From a checkpoint of a small transformer trained on Wikipedia.
Size: width 256, MLP 1024 tanh GELU.
Architecture: LayerNorm before each block, learned positions.
Training: a variant of SOAP for these matrices, 946M tokens, 3609 steps.
Each number is 500 + 25 x the weight over its row's rms, rounded and kept within 0 to 999. Layers, rows and columns count from 0. Numbers have three digits each. The size before them is the row's rms in percent of the matrix's.

# layer 6 MLP up, 1024x256, rms 0.0512, rows 204-229, columns 0-255
099:479492501480504501519531485505503525496501507513536515504486515497535499496563502471515500490453486520522463473476519489507526498548515441490514501515499492514469508476513525445488480524496510476493487520480506502513467564466459486491522505461516524530490476490530479505487486524511466466516488477515504536528505489505514486491484515512506457510504512499470514499531498517508511517455478496498495484478533481477513498507544512470539506470472511476480545495507480538538523484452470513478480526508482514504481550516441455480492509528493525488508490501484479539519533487486509463514546502517548506482493492482463504524497492510500516507413488447500493499507494529526510483506481430472474517544464517522450439451513482520483512547499498409508501488499461529513516462470519
107:474488464496535483513502486490441454517489460472548537461504539506449508467477488500499487447510508446505508477489483483481495491507503527512500499461546456476482477518481449518502519462483449497544566512483498494461549481485500488491488478487525460499499513500502471543475506453505487512550507530519480480478520547512528486535483507443513488494521493520495523509493467515502436490476518503498513489508452535497480497507524520515505508495564519535511523513522505496495488522525491539510499507525475525483492488513525512520512531480517487499554515498494481513508492491460504512482533507527489506505476533510533484461465528436540534537507515522448507469533521474467477507491475469515509506483457486476504502516514519499535515497481465480474502543537546503512522530530500
124:473537540514507523505511525473480530564480473511499483469440506504494524482531497452494494446495487471510516468462473502477482497466523540495534459493478517507487463461517515494489508472538493468492508424510447498464476501494523500581520534524523516491522493505502506520499456520529488485447525491469520450474498506533487564538438534528502512497504538506496440511505501500491490518504496544500476501466507518457541539502502495456480481532497482499519454512516476507483496506498486512494510466532512503516481494467497508471535473491503466481502520492484454495500484472497474512522519481499507480479500518514480494494519494465507515493534489511482507500483503519498481508562431478510488543486493507508517490501531546472527487460499491462512490479485498490510477538534537
144:526560515526475519492482506498542499519524490503490496512496450534514453497437515516498456492518469534490472534523517501449488490507481478518480486526471529535487508489528496481506471494481478540498545499527487491499470494497463530518486498508479515477502505511467480499490487521553533463496532497519494487523514487508479529536491496422483485463567494539506470538451527478494501540505468482527487475457467456498533509519474506456493499508492499512528482512460480489509545500516520534480498492484505511514505482498490500487472536540493480513468505502486468496499453497470480508487544489504482485543483490471510460533476499519501472499519531527453473480477469478471523488493465490540513522493526537510514475483544460519529517546480514526471434492452460516494485489482467
107:532550481502526490484530509503509479496512476508526499521480493492504491528471497481502434472530467448546524482525475487485434532502498486504468492478495491493502481495492439498496505490493479515455496495476464470550513492516461525502472505484500509462513489503521531476442481520487513520523539496455510447472511557512511539460510486478496504490534484511483493444471548508547535500463544560486513510450502493486488513494426518525472498510507497498515438531488485486495506500463506527486514546509519499473508468488518501512515488479518484490518502538484491503497515487533503510480519515507501479497473534514528507481465501455490453469512471522458509525493532496549495480509497530519503452530534445473505481474463495519475505528513477499457498475484492505465500517531496
112:450515522508518501508482512509468522458517511503491527530522542459513478480532510509515488530523516537495549513511526494555496510434508530473480510484514497573463515477497465492512453476517459539479501553551459503513516463503490489512503520521514506447489472502462500508464500526515464508477504487492527481498488524486455536511451511478485514521456487516494426462466476506499541549508473500498498491505479524529476507501462534534559486518495495462520484526523498502558541493492475504510525491505513489528562514482469481504490497476486494471476504531492529510503463503533489545494509521516480478475515522507504499502469473462497497541507498520511494520560497510472521479495489531482486478501491457471488505481480527498511499466444498470513536492495495487459508481500519
092:469479478534495475510472500501465470502488532526511466481516500492451512537493486472480518522556468501481529498471460511531521518480513466527485488433503436508525487501500503494521500492483496514525489456504561508506526482472523506511541506467513504469496515509518495511544547526479485510457499487468485484474514523492482494492494535502546498491517520493471506478496532474484540477562462495495487527465505495456535479493483489499481504478518490473518490462480498466503516488501516470512505465492508489472484461499481546430499503475471460479493520530525481510494514457507551524535564510502444479530532464488504489499503527509534536527465479486503491498527501541499529497505473542463513490459474518489486505558504505506490467475498474446444526530484484469498504487505522
106:476507563464477478483504485512460515513477537479495507522484482506541511496514480498491458492531446499543516513522520451525501522508477504505491480401525461501548534529481476523529514520513520505500507486466482472544506487492505533510510489514444497494527525514504456504518450486512499442506512498503482486511478479519532525549487495519506493508530504524493470491558487498490536496463494511458480505465550504477485481538490509523521484460468487487502480493480472476522507506519479470497518519545520489520481428500485513508484531494472507467457474470503502460529493474529541497458495537524472496499528474517496509516532528521510517513533499481486473520535496504516509471461527466497523505520555506507462456473530515526484484469532510506510501483459529482500504472542495
107:528487474503523511507495510547526469490491444482506524493497468526501485489507530468494510530519515496535507495510466488530509539468525468534478480486512486488483516503439491496498505455513572470511489511475518493512535480500489511523483483491529500488472487487517463498527486488512508516510522472490465529488463503528532491470508518484505492482516467496436452517512492505561475477502439540509528486477520560480453483491509492498515493500541491501494514499503547531478517482507497508499537470535534529549495471528503533481504503516505533529543505495484461510538482466517550477464514497470484481504516517479504501528477479512483470444516510468505501533498552437453533486523498480487540482555518525469502536490510525485504492493511508484528492560459527468507548526506501
096:451492500502532519483498543534489487501545509512497473468473492479549490523470526523473499497444461532501518540478484473476523515482529484478585487530492525501494493503519510551528490483526542524493487479514505512521515524512472536493450473472527526497540530469524507491491474564498453505491499501459503510520482478470517534535507511519538519485490471502497493538474488460472499522506493494499463479527496524510467466467494449468504534490488449526479514514464478489536501501510502497505517521492539503520493470523472484487532508525482503548493470496470496533521491541502530512530491519533471524507471460467525533513553550529493500476509487489504481449481500551510488524507484495517523506517490529501498446504458501504456504529485490498512525481524500458504469469466529
098:481536498464523522477442472469498491514515522519515524466557499522501521505462496499524505480507487495493523489504450491522497496431535531451543508479473499509497498461530512493473445492513541485494493471453527472453531512476506505531510493514507511493531543464541484462504498513502491505469486517503500509535496456521492487513482541534458495486494499507489440459538509510556495527505478514511483486509460502516487525503458486511487507545497500524498528506470493474487500524509504498484505473513511532495490451472524534504513484495495449455505556475540532489527486501543498489477532479512505496483491470486493507528495540467426530491500461501503479473481488487486470474492495500492475499483479514451555557488504501506464529490492508446481527516501548474543499498495482
102:475499521509498492509489462458488543469516529492485506492500503514485482512526542424483458480502494532514479549496514499519510459479498500462503520504464472538518472528495472508462438494520496510498483525489490553457501537555527495501468490498472537520468519499466465468514562508490475492502534474443524515528504518491523464515529456507484504441533510524497514495527512481493519496476499465479543486518516469532492489514468514565468500489502479480496548497480529473528518480501475449518495517498481478512518531519526522488505456483501528546517536551547531469505470499519501498501477500504497498524485508487487463485492503504495501523509530476495459511511492520468536493483480495493490526521515525515459477435491447560509489470502521531520504495484478472518490511519503
099:499471515528495506515508500495466522456489525534540563477498488516501520524475483548440490521481520493507452480510509483476477493491484495510526485485518543471510461549508474500536540496476502518505491466514498462477480507482494501507529492522564485418498498502464463504461498508448516519499529478483493543494484482482493527501487484512523491510504547490496489465486485522466515509471467461479490487468500484502456520524524498495497515470458468487511429546491509508460524459515498502504525526471507530504485458526452479524499483503490512479532515501523488483481470477511521517506508476508483531507501458491507450482460511487499470518466520507462458502511525561505466490475519531490480486451514480502513457478521481503484473533489486439508494500490504504552518540472466
101:456481491487533487502467459525454474501510469459526487482509472524508508513481456482510502497492515488536491528498509494515515468469491512492523470555475503461490512508511480521525472526479491498487504502522486436494484493540499488502493519498533512517544470492463498494432496529497498521498477487523502521499473521504459542522492491490526475522512496527524465502537494485475512545517498493512506468481520494527509516533484481501489523490459436523506496494536535500512540466498491496514473508498529564495502480519473530541473537489473532490462537502539470514490470482516482512550532504463478492475498457480550485510516498546504548536492440524494436521494502478521504489441485491484549515511507479495540511516504515540521513502505522530500502433487532494510499541446474
103:482464483467462478495500462509439478513513542472488500470504495508484431475502531478453496530491529492526508490554502513518522524494476508509493472495476482528483491518473485496508474513463530491475504548470522522541526511506493527525495515477509504487427570520475501508499483437517500555514525521503511484483499482489516468529506478491535488477476485502547488448542473460518480520488516491500496538490488514509525430510514514526508496485549474551489503489501498464495498522524507563522465523476483488487497483481479490507499496487490495505504474464501500496467498510505459512470488555465519461489496509524515490464544446555506548493478503501521530508483476528529470473480486492518496475531521520495468478506512478516533521510490480493449496508457516505483506477482542
099:515483491471494490503509511475501456502514517527496458449523535563507509524504481462516514490462469477512502486480503516499524465484541494492492470526470466501540456465480530499449471495495477527496499493518489464491460541486506500498501506483495504529490511535504500475522502443486504552480474506532502536515476548477491497518494474509500505459489489559490446462484502507495523513485507501470477457440500486514527484473505531509487499515530502482474500500503476493497511551508487467485482498515500475543491483505529478502459493495440543500470530515534511542455517494522491545517487514468509530538501528510492489472484498544511512452514505499515485462523482506475474530542542488487489483536454547516503477539518479553536483513479498502509528530502500486525514491588482
106:493513499519496482494511466482509501511494454519540504503536567512478466481472533477481552473515518461519495533462489532517472506526471487452487490493496533506483531468500490498509483511505520504491502519499440529436482505513518497505516459468451466473515507533534486523485481504468465496545530464540484528461477467538491505506493485498516535494517477521524501490484471535501472467505533480518500503492463491563566486496486468529495508456501534482505476527483491519507491477532486518479471488529509465485505512477500498488464485490472514551472525493513481506470504478510497472546488535505516490496497513520490596472473496452525512479526499529492429468505503460503479520498495514508525530479517513515468497483475524492541480491531488529501486506476497486515504522501436
092:497504480523494520531474521493489493501520454461520449505512513542509496474495474447485482492539502504508547485523505489475510511502514488510515525494486473487552500533505477512538526492465472486507524462501492527506504526495554531523525488518462475452519454493565477492496516495506495491465527509497451459487465516482502496484514466495506512515544472491545480476474513483533495528472478512492532477502477492468445453528507490517543471520500487492469496480518465472476538524505499529529516478493503507439545466527490512533480474509511516512486493474493515503517501489504443512490503522485486474518517492481497493524483506458476503465492525509500496472480508492518511506518493543527570464482544458507503503488478466541530492496534481486456426525560522525493518479554481
098:503533542517518502521533505494474474533465516517534537524468475482496476479542493502541462519520480481530545496477523484510430486504512516455503518520514528505516550514482464494470453522519486539516503478495501493466509510510525492532516492513460509465454522484483463462481485497552466473482508512513477482471528508516477512490546508495496493521498487461460498468541494480523478493475511506474476470530549477508460521509495499483461460545462492505516505508504499508489473504507461459486495443471509502491496564478513471491545493495477550485482487511446551470502478524507519479548538492502539497497488477519530509482526507501523441489508453498475510510524511497469488476484493506531490487488508504501513556506531523492489540472466529481509469464537501506461494526496531
096:462494493538467497502492503458499504475497464524474501454501499503503507500510539474490478550518516497512500511498511472485503493478515521481503536528490500552556472531511541494483469478488487482467482475505482536500509526486513471467501523458510468486565495512480476514573469461495504517461536557515475495503509466529494472544521514511499491490490455521513490496516503516535488492477452523451526460518536537512498485472546467544467495512474503522512521538517508518509514473501531498477482491508515469461455488484522516521551539500524481494517494511496501519523500473516469500473496487504512471521506451481482458524487496522508514517529532524496449422488467518475521524545487479449488546496493508487524467530484474544520455473490473502497479494478514485516459513506498
103:472508501540478452487506491495483491517490493512489487481486518483473489509519510513517463465533476518485507449488510475538518466498523487511527473507532521503533460494461501470511445508510557515513484524486485453449508481492519488473500505442445504535526490548535526546485521478497488503479503494489477458493504492507476533508504497479469490506492510511538492504490505452557499536514545492500492504466502558482534483523460483461511485526519542464491515551485506505473486469451478448482507508457498489520496510527496492529533509491503492462496530469508455554456525466486465481486467507484498479490519507497490499519523507490530470516457489535500428477512470496504487453489485536486516484527510516509515496505482545520510555490443533505480475473485506497482520504536485
096:486486528505535530511494464499529481509509581490489519508502518523538546480472489500545531491507510482508494494506507494501494447479522468516503456554497469462493491518515452474502477519546465494473511507463447522506525480495555488530515454473501512542539527505524511493537511518514525536495486503539484491467516478506503525493475567508494523513518503555510515499449480509465530491494525511481500497470549524512537539532468528489464498523550489476508499524518534506563486510514505529505486522504507534512491486479489482547531488502508459510481482510442542526517522546491459484486502514481534470512517493503530520515456512490514477519476507531489513556488492504522513490496498475518484488507561497501514509482538507502545500475503452508487508470499517546469521514510507
101:498470489524488488498485487494476490501524518499491486480496533487493509513484521506443476474487500470507516506489495507459466534517513517495505506481530492499504496523444484497474471491522473558545480437469550513546545487489529461499474488449464465483485518506485476508537482515502450487515529481525508498523537490511470511404535502487506547471457503507469523482470490534508467513515500539518489471486511514479489491513471477507482510510474499487557524526565496463471464463475500466429486531525505532483538502501521531491519499500447495504532498474527511526457440472482523526492498527480506523507478542478528515533519524503499484450490486479482542489505506497527497519500520502507510502489483493552470475528491516518497516511477507519488512508478549490473519496480493
100:517481492497504522543497532496531432530491511481498512509458486502490501518488508505519511512527481498511549505479493480472461533486488522497443505470530499509530500526530440502487541498505493459511525462503527475544520512482497507517511471480493494512457527489491498478471528448478476480464516455510526503483488489443504509484536492489525489503501539468496507527507517476544507553510501580497521512525517509503469472531465506488502479502547505500462495486506516479482503498527486517439483460511534491488510493526524445474547488512559496521504498527524527495487505522513511502531539512519515490474524542470463519502513474472510475540496472510523489502481499483475496502577471480524491484484512504503547472479520497499535421453519533472482504509495536486507474529470494
088:511502483458509480468486460463504503480506538512549524529493539495478517512439518514503521470499486543493477519521544468479530498508489529499453537491532520469484501524520490501522525520520502486518506493488551485499539493502483523492464463503453488487520472504523487467508497439494479491463537467513520471474492494521519512509520487526503456488445515509511497467562487494467452535466505523506543500488503529511509526536510509499493531498490505454517475516524508513520474534508469478522559488524499453464517491507425504459491495488497492464502489481484544520475491544525488490477511525535513493503507516510475511480489494499506484514558516500514501438491551529499469526528481474453500525510543518512541486506516510503483460514504486487510522474524520492545558517538508
094:499522455512482527514484488497452461477492502479492534501537500493533483515491486471476477488535484528470518494497487502463490514535482508454489458454494502471510523490522488525463463511528525455515508531517548484491536554540540461465520545495502497487483527489479485489501482501488479536507511503489483515485479499493491473465512482503450521489523485475525516509455512545480443497496557482513508471495517498469498474453492490434498501480510493482482464479474512451499458499487492515418519520510527508491487525511472476499464446494475515510532478496456480474469522523543521475507493512473497499493471526538487523503488489499474496458513487515530470541506497500474516484500485502517552499497505462483453490529501533496535495511481477433545514507513515527510486528474450